{
  "head_dim": 64,
  "qk_norm": false,
  "parallel_block": false,
  "init_std_o": 0.00515,
  "init_std_up": 0.0399,
  "init_out_by_depth": true,
  "learning_rate": 0.00218,
  "beta2": 0.98,
  "weight_decay": 0.031,
  "warmup_steps": 435,
  "schedule": "wsd",
  "train_tokens": 134600000,
  "max_steps": 8216,
  "dataset": "wikipedia_en"
}
Each number is 200 + 30 x the weight over its row's rms, rounded and kept within 0 to 999. Layers, rows and columns count from 0. The size before them is the row's rms in percent of the matrix's.

# down: layer 4 MLP down (transposed), 512x128, rms 0.122, rows 380-432, columns 64-127
# up: layer 4 MLP up, 512x128, rms 0.146, rows 381-432, columns 64-127
down380,104,228,220,218,139,208,206,158,197,202,223,200,170,225,237,267,221,169,174,199,199,214,201,154,198,202,219,169,193,238,162,152,191,182,217,179,187,205,148,118,174,146,212,210,194,208,235,214,180,215,241,276,185,160,245,204,135,212,199,173,186,183,185,179,252
up381,103,209,153,190,223,212,211,222,177,229,181,165,224,174,158,200,172,156,202,171,209,233,217,230,170,193,163,147,188,173,172,195,196,180,171,197,223,197,227,194,227,232,176,240,211,251,216,207,160,237,202,195,145,251,221,204,242,145,154,231,252,203,207,182,170
down381,093,212,221,228,157,233,167,178,180,178,166,222,208,202,215,217,192,188,167,189,224,208,174,161,184,154,211,274,208,208,228,168,155,238,176,202,225,226,191,152,172,253,222,193,174,236,208,203,228,179,158,158,220,224,192,242,225,212,247,213,197,240,175,189,202
up382,108,226,202,103,216,184,234,187,231,207,237,216,197,178,176,212,230,141,192,221,251,225,204,194,260,232,206,203,143,142,187,269,209,218,198,176,172,153,211,264,181,199,209,207,187,158,188,173,192,224,206,213,241,134,206,199,206,232,215,234,129,155,126,232,203
down382,111,203,240,217,220,190,183,169,154,188,257,187,140,188,225,181,144,232,218,222,192,260,219,243,176,184,166,208,202,199,195,165,152,225,207,150,156,213,224,161,198,188,176,172,204,222,227,201,208,205,236,170,211,225,203,266,220,283,194,207,246,275,170,225,216
up383,086,227,159,140,211,198,214,216,193,202,199,196,220,221,208,214,219,200,177,206,182,223,245,187,153,216,209,167,176,207,222,208,240,191,206,262,179,222,264,206,274,237,147,266,200,182,197,231,192,241,200,207,195,166,205,181,181,137,273,267,149,175,201,202,204
down383,085,198,181,226,233,181,204,158,209,300,173,193,187,198,169,206,150,177,208,215,181,199,203,239,205,213,179,211,212,156,214,178,201,249,193,230,219,226,186,174,168,300,166,187,172,246,206,269,199,151,208,192,245,210,184,211,221,189,219,224,181,249,183,190,189
up384,126,181,191,243,238,196,204,250,243,213,245,217,210,207,232,239,272,169,227,204,220,211,182,177,134,204,192,164,177,221,172,144,235,176,203,206,214,217,197,194,212,200,201,152,206,186,193,197,177,274,163,198,196,222,190,170,216,191,187,200,179,230,213,185,212
down384,125,186,245,166,176,213,220,186,188,243,225,202,201,204,215,195,219,141,198,191,240,223,239,207,218,226,224,203,216,205,243,178,234,102,183,217,199,181,230,177,185,218,217,193,191,216,192,201,233,185,201,194,205,193,207,203,227,182,192,237,168,254,241,214,186
up385,094,220,235,170,231,183,268,213,201,215,162,175,178,204,177,187,218,177,231,242,193,163,191,214,182,224,219,257,208,162,224,179,209,221,206,259,170,172,241,213,157,189,176,221,221,129,224,186,231,212,159,166,182,209,215,152,170,151,206,238,210,182,199,221,202
down385,108,199,154,170,211,188,225,215,196,170,215,201,229,203,213,199,143,166,219,245,135,204,174,197,196,179,202,195,138,163,223,179,188,250,192,194,155,222,183,219,225,132,145,233,230,150,203,205,243,229,170,232,224,204,237,174,174,144,209,209,163,191,187,178,190
up386,070,200,183,180,253,164,201,223,230,214,168,117,207,202,197,216,235,164,157,191,206,204,220,207,217,205,220,322,228,197,200,151,194,202,206,221,159,179,194,229,165,184,182,209,207,205,183,192,230,236,203,224,196,229,183,174,232,187,203,217,186,219,150,258,183
down386,083,176,224,178,167,189,221,195,181,248,251,234,219,132,177,173,178,226,286,193,210,179,223,190,215,186,180,136,164,187,215,256,181,206,195,188,239,250,184,173,208,268,205,210,239,186,265,222,203,173,188,161,180,174,201,230,198,179,228,171,248,170,218,184,199
up387,073,185,149,144,201,174,189,268,214,226,186,180,162,136,186,181,189,188,244,196,184,214,219,172,231,186,211,212,217,212,208,196,198,174,201,249,167,218,228,249,190,215,192,219,269,197,205,213,203,244,194,188,162,225,163,217,134,187,178,190,205,219,172,216,166
down387,098,160,138,158,237,188,208,250,217,269,220,182,183,171,173,230,242,164,227,195,204,228,193,261,185,191,165,196,166,215,183,166,210,224,178,217,158,231,231,220,184,288,224,249,259,191,187,220,223,219,130,190,209,206,206,189,184,207,187,211,190,136,196,206,184
up388,109,127,173,231,186,164,163,194,189,224,283,205,217,189,208,140,213,220,132,179,204,218,147,221,226,217,227,190,215,192,174,176,249,190,274,219,154,188,213,184,164,222,165,203,241,223,226,176,173,180,205,194,201,225,158,171,150,216,233,181,182,266,194,164,178
down388,101,211,199,249,185,215,169,189,213,167,253,188,163,191,184,192,168,143,194,146,168,242,216,215,197,186,191,182,237,212,171,233,209,228,228,178,164,157,159,217,119,230,206,262,136,191,255,205,227,194,225,151,213,239,211,222,229,224,207,160,217,189,189,177,174
up389,120,170,164,177,223,158,251,203,270,203,222,198,146,190,225,243,262,220,220,251,247,222,236,180,194,235,203,188,206,182,182,153,229,257,202,200,210,222,181,226,258,206,182,197,198,132,215,153,199,255,180,240,260,183,206,174,224,202,249,222,186,168,174,178,179
down389,121,166,164,237,200,196,238,150,164,241,214,212,180,170,191,225,154,222,244,199,183,190,194,231,218,185,192,195,174,181,203,224,207,134,192,195,199,201,224,211,157,199,210,216,196,279,176,202,244,237,218,218,233,192,224,201,223,259,192,222,202,221,178,251,218
up390,108,200,196,191,246,165,162,194,187,198,223,202,210,217,252,167,181,165,156,203,180,201,160,234,149,229,189,229,232,204,159,190,305,211,247,230,168,244,244,192,194,216,197,226,251,174,270,143,194,163,174,215,152,180,216,155,145,199,204,211,181,197,267,220,175
down390,107,150,215,186,142,178,173,213,209,176,228,234,170,234,196,267,163,170,215,200,192,194,212,201,268,252,240,209,239,136,156,213,209,212,164,184,210,140,221,187,221,194,259,175,164,200,169,244,192,144,188,189,210,205,185,199,176,187,182,196,184,295,201,221,226
up391,117,224,181,233,225,215,191,205,228,207,210,218,206,177,209,208,182,198,178,171,247,220,206,254,163,160,182,251,162,181,184,197,192,213,232,242,150,250,224,249,146,189,230,239,262,190,218,187,196,243,177,184,216,175,140,173,214,195,143,206,216,126,223,170,162
down391,107,239,151,208,235,191,218,130,200,205,195,220,188,246,203,167,201,263,186,111,283,171,232,187,140,171,257,245,197,212,172,224,235,151,217,204,196,259,157,217,193,198,248,252,196,187,215,248,181,163,125,200,209,174,178,238,178,187,175,198,243,160,213,239,172
up392,106,185,164,212,213,185,208,209,234,201,242,199,233,199,240,188,221,219,166,184,207,232,189,269,187,165,168,211,166,227,214,182,231,211,219,210,181,216,167,193,248,213,178,259,197,221,231,155,201,203,187,219,176,175,194,164,172,160,224,169,227,198,206,223,219
down392,091,212,233,245,170,231,160,199,188,186,238,181,190,201,185,216,190,160,188,261,175,189,184,208,205,173,190,155,161,216,250,204,177,198,227,209,138,222,169,218,217,203,250,176,193,171,170,191,208,193,154,247,205,186,231,208,201,165,291,231,248,157,171,231,189
up393,088,231,219,250,210,199,133,269,181,188,185,226,229,202,226,157,224,179,245,208,195,162,169,270,166,205,199,212,189,207,185,239,237,250,231,269,187,232,231,201,178,187,252,164,206,210,231,175,187,234,159,204,208,200,209,160,195,198,182,174,203,143,210,230,192
down393,080,224,161,199,211,182,229,126,168,196,225,180,181,153,205,207,139,171,168,164,185,257,198,162,186,225,180,185,215,212,216,205,161,177,174,197,212,212,269,198,212,222,258,216,200,212,185,214,260,214,146,168,176,159,194,192,201,185,171,182,227,232,211,229,232
up394,118,212,200,199,233,209,178,233,206,184,194,179,203,189,245,152,230,225,197,269,202,188,180,204,241,229,232,193,204,219,165,225,264,235,216,255,205,195,181,192,208,222,185,191,190,219,287,169,209,196,170,197,171,182,206,211,165,186,188,193,180,202,176,239,209
down394,118,187,184,169,212,202,188,208,243,165,189,181,168,150,210,194,170,257,208,202,174,263,208,202,170,169,273,195,208,202,182,171,168,222,204,237,202,181,240,199,199,183,246,140,197,177,191,245,196,219,189,198,207,198,211,189,239,200,151,152,205,245,233,192,200
up395,105,190,222,191,254,194,197,282,241,196,164,164,178,212,220,155,194,186,258,274,200,263,139,176,199,175,114,178,227,189,238,227,214,202,147,182,195,226,185,168,221,202,184,193,195,225,229,231,187,218,174,176,119,246,241,144,221,157,159,211,161,216,240,215,187
down395,108,219,224,230,219,223,228,195,148,206,196,226,225,213,243,187,157,217,238,182,251,253,125,177,238,220,209,225,251,181,196,188,211,190,157,206,204,177,137,199,133,171,212,218,155,173,172,151,181,193,160,173,235,159,186,210,180,230,144,221,203,155,205,150,196
up396,108,226,162,176,208,209,238,210,175,214,203,180,198,190,174,168,227,155,207,181,190,200,170,222,230,171,212,212,163,149,236,240,243,156,251,218,202,160,206,173,171,209,180,274,268,179,229,246,225,186,198,203,176,199,170,199,190,142,252,272,215,241,131,259,203
down396,094,165,224,187,213,207,161,263,170,229,147,169,209,263,177,176,246,209,179,130,185,216,232,241,253,170,216,241,172,198,182,235,158,246,182,188,211,178,183,194,113,238,208,214,231,216,184,216,201,212,203,178,223,183,215,201,208,209,170,216,218,183,190,212,209
up397,097,196,114,166,229,146,238,215,206,203,230,220,199,224,200,208,183,177,229,203,231,248,187,215,190,232,164,210,193,174,200,172,206,188,247,165,159,238,215,187,164,205,150,251,213,186,232,197,214,208,178,236,205,203,222,168,217,159,216,276,191,200,262,252,192
down397,098,160,232,223,179,204,235,223,240,191,238,213,187,232,240,206,171,217,202,131,223,134,204,190,243,181,92,227,269,155,168,196,229,194,198,190,207,183,184,212,182,187,218,214,202,129,225,173,216,122,229,245,194,218,244,183,168,232,154,213,185,198,191,160,184
up398,085,208,160,194,221,182,224,242,181,206,229,189,159,196,204,193,229,181,119,221,178,207,254,199,197,183,201,178,162,180,218,185,233,215,229,222,225,221,213,212,212,175,259,208,199,169,244,173,221,261,154,226,197,225,184,176,218,214,179,269,241,144,181,229,99
down398,088,209,256,165,166,167,181,102,234,186,231,176,239,170,178,241,212,196,250,177,272,210,184,172,227,213,189,180,221,210,207,238,169,181,172,163,196,188,191,170,212,236,217,176,205,235,164,229,138,164,214,167,160,212,248,237,252,190,222,194,185,233,205,165,222
up399,088,221,204,208,165,253,207,205,163,225,196,206,213,210,192,121,237,198,187,227,169,186,170,168,157,191,201,190,185,162,240,183,212,182,191,222,172,230,185,148,213,221,223,219,168,203,246,216,180,174,191,200,120,207,233,160,181,210,248,210,239,218,191,208,177
down399,083,212,224,175,244,167,248,164,209,166,124,173,223,248,143,242,220,209,227,237,206,155,186,184,186,221,206,209,234,252,180,211,204,189,237,173,255,181,217,232,212,232,211,227,190,143,187,203,274,169,159,169,197,200,163,233,222,218,222,197,177,210,206,165,152
up400,085,213,209,226,194,225,173,244,191,250,238,208,159,163,206,148,226,200,207,274,196,200,144,173,208,194,195,202,189,221,176,255,210,207,173,258,207,204,183,179,230,231,271,208,218,218,231,210,199,180,150,185,141,237,221,240,159,219,193,190,185,169,184,223,176
down400,070,210,178,245,218,173,191,220,244,191,115,193,142,190,192,203,187,195,208,199,193,202,237,214,220,189,203,173,200,209,208,174,188,223,207,202,206,220,204,158,232,228,225,194,202,199,171,165,233,205,76,167,190,207,215,216,181,215,285,192,178,204,189,190,194
up401,080,172,172,185,178,196,198,239,202,262,235,201,190,171,249,193,228,201,206,231,179,218,212,214,157,107,136,196,173,192,258,241,198,205,130,219,191,221,220,219,217,250,235,216,221,169,214,224,197,217,164,161,182,192,185,203,169,204,207,190,150,181,213,217,192
down401,084,184,206,177,198,194,253,263,237,189,184,193,202,209,121,220,219,173,168,226,162,241,168,196,162,234,193,205,173,201,121,172,197,285,278,191,178,187,152,235,199,238,235,283,169,206,201,192,216,203,212,257,206,165,211,173,181,160,233,143,192,178,214,210,195
up402,104,191,134,178,213,239,208,203,204,209,205,204,196,206,211,224,240,232,237,214,199,189,154,193,201,227,248,220,120,204,238,174,220,185,176,200,205,142,212,267,224,219,205,176,237,219,176,159,239,196,192,265,230,203,168,198,206,177,206,230,171,243,175,202,219
down402,097,198,202,196,225,205,189,193,214,162,170,210,227,210,163,176,169,202,212,162,93,221,204,201,174,210,175,228,178,231,217,176,148,150,204,170,213,228,209,180,206,238,194,211,167,178,168,215,211,195,209,225,195,243,147,184,225,206,158,186,250,147,176,229,245
up403,088,200,180,189,251,184,183,229,207,214,246,227,180,202,258,228,240,214,198,209,270,222,214,179,211,196,219,205,163,209,192,151,211,188,209,198,214,246,237,237,198,179,200,214,228,137,206,212,163,231,153,223,206,172,173,214,185,214,197,243,204,234,241,231,212
down403,093,149,212,207,182,211,207,152,137,175,226,177,207,189,182,207,230,244,202,190,218,251,213,218,207,187,197,188,205,160,233,223,187,150,141,177,199,186,150,151,181,131,243,201,189,281,215,217,223,201,179,229,226,196,251,196,217,211,234,149,212,205,192,179,234
up404,111,250,208,177,185,140,256,228,246,203,166,178,182,169,228,222,257,156,249,245,187,147,195,201,158,121,201,257,190,191,229,216,222,186,199,230,163,209,181,193,171,188,201,240,223,163,207,223,226,282,178,164,234,218,203,213,203,237,225,222,169,138,167,230,216
down404,104,245,171,176,194,161,266,209,214,205,221,208,185,226,210,243,219,168,187,219,197,199,305,199,217,177,245,236,171,245,232,250,217,233,144,183,199,246,169,204,199,246,175,222,201,147,150,223,208,219,191,263,196,207,212,212,222,172,202,176,222,169,209,199,250
up405,084,194,174,167,203,203,208,265,212,258,197,196,172,173,199,238,222,195,183,167,214,220,180,257,257,163,195,212,190,143,204,172,214,207,199,206,189,188,248,221,194,249,240,224,285,174,236,182,186,258,105,207,183,194,170,203,225,197,211,226,183,210,175,200,177
down405,056,215,208,208,173,220,259,185,217,233,191,190,202,187,223,200,249,164,193,234,103,190,246,198,249,187,193,199,124,218,215,198,235,195,176,206,194,207,212,242,211,219,241,231,174,203,255,251,210,230,112,152,207,188,210,189,214,227,219,200,227,168,202,228,207
up406,103,182,208,185,241,230,209,204,199,215,237,195,170,216,159,150,249,187,181,225,204,181,149,147,164,188,232,203,210,164,175,152,266,161,210,162,264,246,192,203,243,238,227,184,211,170,192,158,203,198,172,215,153,214,172,176,239,210,172,202,221,209,159,162,188
down406,110,193,213,239,218,262,175,221,184,204,241,205,203,245,160,182,208,237,211,168,229,197,152,221,146,148,192,180,206,171,165,181,251,189,224,202,205,202,215,243,226,222,189,200,147,216,172,179,230,211,226,184,163,202,239,171,162,253,183,207,153,201,162,271,221
up407,096,207,142,182,250,184,247,209,231,268,203,169,174,140,226,186,208,184,197,201,250,225,200,225,204,187,175,206,206,158,256,192,213,219,166,197,154,221,217,233,196,246,205,218,219,177,225,138,240,216,181,188,158,221,182,172,166,172,279,222,203,237,211,219,192
down407,114,199,187,246,194,193,184,223,193,241,172,172,187,207,161,208,173,196,226,206,217,231,238,210,189,198,205,203,178,238,115,179,207,206,196,230,163,225,239,213,200,316,214,222,161,215,182,241,240,194,74,189,182,223,197,185,233,202,183,192,212,194,222,221,206
up408,113,146,196,188,189,215,187,210,239,220,209,174,168,196,238,202,221,242,175,234,219,184,211,205,183,226,155,213,205,184,235,228,176,296,180,219,193,287,231,229,209,230,258,191,207,216,226,172,161,218,177,262,211,204,137,244,243,231,196,210,212,204,223,198,180
down408,101,154,212,193,194,254,168,262,246,159,175,237,232,217,206,161,172,198,191,214,237,158,210,188,199,188,203,191,173,170,222,241,226,136,198,243,188,180,127,264,152,223,198,221,165,202,244,189,200,187,209,242,235,193,221,202,206,201,202,192,156,165,186,196,200
up409,087,205,197,151,192,228,202,249,224,237,205,210,216,162,191,174,204,211,228,196,185,182,223,216,197,184,205,185,143,196,256,208,214,214,207,238,178,217,278,239,189,251,216,205,234,175,232,209,261,210,136,200,235,174,175,177,167,155,198,215,207,178,177,254,178
down409,090,175,226,196,222,177,181,224,176,186,239,225,147,187,194,204,219,186,191,193,187,235,155,201,241,134,176,212,184,190,192,237,153,193,187,172,200,245,132,174,185,196,188,138,194,200,190,241,173,238,217,184,226,213,239,209,216,180,242,216,172,201,200,158,174
up410,104,231,130,192,214,182,178,220,168,187,172,209,211,226,182,203,183,193,212,196,193,269,138,220,224,236,211,169,172,188,178,172,225,204,239,218,119,215,229,215,194,210,156,208,221,255,202,222,205,199,181,151,120,245,181,182,165,133,183,230,174,229,206,218,173
down410,101,174,267,190,119,202,179,197,268,165,180,205,201,209,194,176,211,188,198,204,172,249,223,163,299,197,195,197,249,187,182,198,203,210,178,159,217,182,158,216,193,117,216,206,139,164,223,179,203,174,227,198,222,194,171,229,168,249,252,187,210,227,205,163,220
up411,120,136,234,196,179,233,199,195,203,229,198,170,208,205,211,112,220,219,196,211,207,210,162,166,205,177,219,206,246,143,268,194,221,225,136,203,246,254,188,194,192,225,208,213,245,163,177,204,229,232,198,211,143,200,212,146,232,168,177,226,210,238,136,214,139
down411,126,163,204,193,196,256,201,144,203,200,168,221,165,238,211,198,220,251,242,137,204,154,201,200,196,189,190,255,172,209,192,201,215,201,217,186,231,194,194,208,239,263,188,193,170,144,185,221,204,236,200,180,200,197,180,182,202,279,177,249,202,184,177,206,205
up412,105,216,202,174,175,199,261,210,217,196,199,192,231,211,151,187,202,205,197,211,215,228,176,233,164,154,155,220,246,195,260,162,226,228,208,206,215,238,185,191,231,188,143,254,195,169,260,151,187,242,171,203,182,222,221,145,191,130,275,182,220,193,230,177,168
down412,110,226,223,178,128,217,216,155,255,195,239,175,184,224,187,176,211,181,206,191,191,132,208,192,207,220,200,196,195,235,181,183,163,234,216,185,229,194,186,189,169,196,227,172,150,233,229,168,220,198,232,145,194,216,178,218,233,200,239,235,186,220,201,204,180
up413,078,176,184,165,207,155,246,252,217,246,194,156,139,178,220,203,275,172,182,225,201,177,211,254,222,130,168,212,216,184,236,222,206,167,210,230,203,177,194,175,223,234,238,202,256,172,210,183,207,240,188,188,186,217,157,188,192,231,172,199,165,205,158,181,206
down413,083,172,188,208,195,259,171,248,243,207,227,166,158,135,187,188,255,174,200,216,218,226,182,216,137,131,139,227,201,189,184,202,181,216,193,197,188,207,201,223,245,253,235,206,220,209,198,153,203,229,189,188,206,239,202,177,170,197,227,168,187,182,202,199,178
up414,107,195,205,173,225,220,191,224,203,209,247,174,201,181,250,218,236,241,198,253,181,181,190,175,204,210,219,204,186,213,141,157,206,202,196,186,194,227,191,213,224,214,177,162,196,199,195,194,197,219,167,167,154,249,206,230,180,206,160,232,201,225,196,219,249
down414,114,207,175,227,192,184,197,181,160,204,158,202,238,254,211,152,179,217,206,205,207,271,239,252,172,203,235,196,174,143,167,150,210,184,205,195,192,268,174,228,189,214,175,194,213,181,207,169,186,210,199,195,210,176,221,225,211,184,164,216,161,211,184,199,231
up415,097,205,220,209,226,224,183,233,188,212,181,189,191,173,204,215,227,223,190,260,225,258,128,176,209,183,177,211,232,241,155,169,197,175,200,148,208,165,207,170,174,216,183,182,229,254,248,204,161,176,189,241,195,273,204,233,200,154,185,146,203,258,203,181,217
down415,106,150,190,171,186,198,264,196,215,248,176,205,186,253,180,187,117,188,219,192,215,268,213,227,178,173,232,200,180,167,183,192,215,229,168,213,221,197,277,192,196,178,177,201,194,214,202,187,231,175,182,145,221,165,163,173,158,181,205,256,183,170,209,204,227
up416,115,199,202,251,177,221,141,229,183,225,193,189,201,200,207,152,171,180,183,230,171,204,167,188,188,175,191,204,223,175,218,228,230,227,248,207,247,251,219,197,140,227,260,173,209,242,253,195,164,185,186,195,131,251,189,217,199,180,160,221,211,237,219,145,204
down416,104,269,231,183,191,245,219,192,184,166,174,218,202,220,231,234,192,208,137,214,195,220,166,174,223,233,259,171,245,231,190,214,189,224,241,130,218,214,152,201,215,224,160,179,166,190,233,166,215,217,188,192,218,218,196,187,199,182,253,230,205,178,184,219,223
up417,109,203,174,242,161,207,191,210,213,223,189,184,183,182,184,250,234,174,202,245,178,186,150,178,177,149,222,190,191,173,221,188,223,202,241,225,222,191,175,236,200,194,218,169,234,179,202,221,188,232,195,194,166,250,202,161,171,153,143,208,168,249,161,190,243
down417,101,239,204,243,184,223,191,196,207,210,232,225,172,154,218,234,241,184,226,174,213,214,164,124,194,171,241,199,206,242,223,147,194,147,214,218,213,222,176,159,213,226,221,183,168,262,224,210,161,173,200,202,199,241,165,217,172,182,150,158,194,216,155,191,227
up418,098,193,196,190,264,150,185,200,269,207,201,199,167,226,203,148,201,213,191,158,208,206,156,218,234,236,157,192,192,177,217,225,218,185,212,231,217,206,225,199,192,229,231,197,228,197,202,168,205,175,212,159,171,139,195,156,214,214,227,166,131,185,206,225,177
down418,084,197,216,174,201,186,228,139,164,222,165,234,254,220,201,215,201,199,213,199,224,173,186,183,241,255,231,196,267,213,213,175,235,146,218,172,228,197,215,159,261,231,191,135,183,213,184,205,194,218,235,240,186,185,199,253,166,199,162,208,199,213,204,159,225
up419,109,227,211,208,196,182,223,185,177,239,215,200,181,219,236,131,233,128,199,246,195,186,173,210,163,257,211,194,200,193,202,250,203,152,160,270,174,213,185,182,189,227,275,208,237,160,202,176,214,186,197,171,198,182,210,209,225,194,167,239,190,209,214,234,168
down419,117,228,149,191,248,223,211,183,197,156,208,189,231,221,187,172,254,198,190,255,189,128,208,233,169,186,207,180,172,196,194,203,198,218,192,184,196,209,163,222,165,177,259,182,186,172,181,206,215,236,193,187,178,176,147,235,193,206,202,160,221,183,235,193,156
up420,112,140,201,204,215,204,203,208,226,175,175,209,213,191,194,217,250,227,237,207,231,199,187,246,207,187,187,180,221,172,224,218,284,269,193,187,208,193,227,196,166,180,178,215,246,188,273,171,257,198,173,250,197,187,193,193,149,201,228,270,187,206,227,209,170
down420,109,241,195,223,213,194,235,160,175,92,145,217,165,202,192,216,208,235,203,201,192,175,223,187,236,198,187,210,232,206,195,224,178,222,168,174,248,222,214,229,212,148,232,205,270,147,173,158,211,183,98,176,204,218,185,207,222,214,203,200,175,267,187,194,219
up421,093,188,209,199,185,216,194,203,229,194,218,154,246,190,202,229,241,177,188,239,215,248,128,172,134,213,155,217,242,180,159,209,271,227,191,181,191,242,208,206,194,245,161,237,198,181,236,178,192,207,208,197,170,194,211,206,158,187,245,178,227,170,273,165,209
down421,103,167,223,245,164,212,215,131,251,218,204,158,228,215,190,198,208,185,198,196,182,179,179,195,213,254,158,253,211,188,213,215,173,249,242,233,227,190,165,144,190,189,163,184,133,179,157,219,183,143,190,185,229,242,232,152,226,194,157,189,242,213,215,180,184
up422,104,190,130,213,156,133,206,202,187,208,187,200,211,226,181,205,233,216,185,168,200,166,173,227,180,200,212,151,216,137,138,168,222,225,261,247,223,200,225,232,231,217,174,202,263,195,222,164,154,204,191,197,139,211,196,165,134,208,222,173,154,223,216,188,176
down422,071,203,214,150,180,176,216,222,205,160,208,224,222,203,212,183,156,183,125,131,225,198,205,208,171,195,168,214,213,212,227,166,175,192,211,218,191,264,227,223,177,167,240,209,205,218,223,224,178,184,227,172,218,197,235,181,157,188,143,122,227,240,279,189,208
up423,089,215,180,197,223,191,164,254,195,229,213,212,152,160,224,192,203,226,238,208,229,185,158,283,246,156,170,207,169,222,156,212,225,262,209,254,185,179,225,231,186,192,201,233,238,227,185,193,207,222,188,187,206,220,135,198,185,183,218,212,204,194,194,186,222
down423,087,230,184,201,246,158,208,231,200,237,243,161,156,173,240,192,202,222,180,174,239,202,172,233,260,186,199,219,147,189,201,171,206,196,192,190,186,204,252,199,175,248,257,200,220,206,198,163,256,219,138,139,231,193,183,189,219,192,243,174,212,173,179,186,152
up424,102,170,202,209,277,196,213,178,167,214,251,198,125,163,176,224,222,200,172,210,251,168,177,187,150,205,179,184,232,164,196,225,208,216,174,207,249,225,181,179,231,202,256,242,193,120,213,167,164,188,190,206,223,175,178,218,185,255,222,252,173,178,199,206,121
down424,095,183,210,230,234,242,244,180,210,219,184,186,170,211,191,198,123,207,174,170,188,260,158,218,241,217,240,221,147,232,217,207,192,149,180,242,180,213,207,132,206,213,221,241,205,173,179,185,215,212,177,197,209,296,158,181,208,205,192,187,219,203,220,195,200
up425,117,148,163,207,233,199,228,189,228,236,232,203,152,167,176,257,178,189,221,188,188,214,186,216,177,212,151,184,218,156,166,122,172,207,221,259,211,225,205,184,251,202,222,228,240,107,183,227,148,186,216,189,223,195,193,211,240,211,213,211,218,221,240,191,118
down425,110,199,210,224,193,156,145,153,170,205,142,208,213,205,210,231,186,206,235,168,226,162,173,138,139,184,231,184,183,198,204,217,202,220,192,142,153,177,219,209,184,186,160,197,174,216,144,208,256,201,243,233,198,157,182,251,212,149,240,213,192,260,183,215,220
up426,101,220,193,170,219,196,208,212,252,187,180,157,197,217,203,208,210,206,218,267,221,183,210,221,160,255,167,164,203,200,192,250,206,241,142,224,186,217,238,234,207,224,174,260,202,215,209,195,214,206,213,237,220,194,161,242,223,186,205,241,195,170,200,192,198
down426,105,208,221,166,199,200,174,232,222,192,192,203,193,193,191,207,157,287,192,188,189,236,185,213,176,191,254,226,179,211,221,237,207,186,249,215,224,165,180,165,200,240,193,127,154,189,210,242,172,246,158,147,174,181,228,274,202,200,225,171,204,157,257,222,209
up427,093,204,167,169,190,121,169,208,214,220,186,145,205,185,219,175,232,131,169,184,216,253,205,176,224,220,244,177,201,204,206,217,261,174,205,238,198,240,202,242,214,233,195,137,255,205,197,194,205,213,199,185,169,193,188,196,163,245,200,167,137,222,199,274,188
down427,096,226,194,267,202,163,223,176,183,231,164,213,220,167,217,294,207,179,235,174,194,190,195,209,144,195,141,210,156,235,203,183,185,224,217,190,164,213,173,203,150,219,197,124,242,195,189,271,207,242,192,208,215,225,215,227,204,181,225,192,151,225,205,252,214
up428,097,208,206,122,256,262,252,212,254,229,242,170,186,160,194,227,198,168,208,244,268,238,187,155,236,167,190,218,196,198,214,199,184,197,142,153,202,227,198,228,175,206,190,225,198,195,208,233,162,201,202,198,214,217,211,277,222,178,180,176,190,232,171,181,207
down428,112,163,191,239,171,190,208,218,165,198,166,205,239,278,148,188,163,191,179,136,206,184,205,184,259,293,217,188,249,166,178,193,221,189,240,178,162,216,208,171,199,196,197,199,246,160,239,229,227,152,194,172,223,220,206,195,225,230,228,213,225,217,209,235,212
up429,088,207,136,225,234,164,229,235,206,236,174,136,159,152,183,198,248,155,158,190,239,235,179,280,183,212,184,231,224,176,240,203,217,207,192,214,148,145,227,209,181,229,210,221,239,197,184,147,228,232,176,196,148,223,152,206,201,189,198,254,229,211,200,171,174
down429,119,156,179,198,221,174,216,236,226,254,190,145,183,171,198,234,219,175,200,179,234,189,180,234,158,209,188,231,196,177,169,160,181,214,163,207,152,176,211,241,223,300,245,231,199,157,167,198,228,206,123,230,197,224,161,156,262,219,197,226,232,183,225,225,191
up430,101,215,203,161,264,231,257,183,164,256,238,195,153,162,182,212,168,192,175,198,194,169,213,167,219,221,194,233,223,184,220,213,196,187,190,204,232,173,266,197,164,227,233,213,194,122,199,199,182,168,195,166,109,168,183,179,181,173,188,229,203,241,159,187,195
down430,108,220,187,228,185,195,226,161,147,210,180,215,194,199,223,210,257,192,183,246,167,215,210,260,189,211,249,165,215,255,167,139,169,192,136,175,225,232,161,236,255,264,226,113,202,216,158,172,185,171,216,171,281,247,233,177,221,208,185,158,225,190,205,176,228
up431,095,215,200,206,170,214,227,196,156,241,244,177,218,187,158,179,202,165,135,210,190,217,181,176,194,219,232,213,182,199,182,166,243,165,251,182,130,217,231,207,196,232,182,202,211,157,224,201,223,169,188,212,140,218,215,210,173,171,229,231,206,215,233,162,188
down431,102,194,218,183,216,208,218,211,219,236,226,178,210,212,181,196,255,166,207,218,157,203,234,193,233,229,187,180,184,193,214,192,159,258,218,154,202,212,224,200,249,312,199,157,192,163,191,246,187,192,201,201,121,184,193,233,227,235,169,205,259,190,222,107,200
up432,108,234,162,187,203,212,229,215,176,215,234,188,212,214,186,190,237,247,216,232,181,179,213,178,144,206,228,182,145,137,232,216,245,193,188,198,183,172,234,280,204,232,182,213,239,216,203,196,269,191,187,240,208,224,168,241,198,138,208,266,196,185,161,250,206
down432,107,171,215,199,212,232,161,194,184,178,202,213,183,212,164,182,202,222,211,211,209,199,216,162,203,222,179,172,151,192,215,185,210,136,218,206,180,175,224,184,180,231,177,195,166,192,166,198,244,137,197,210,213,216,181,197,190,235,131,214,177,219,169,203,233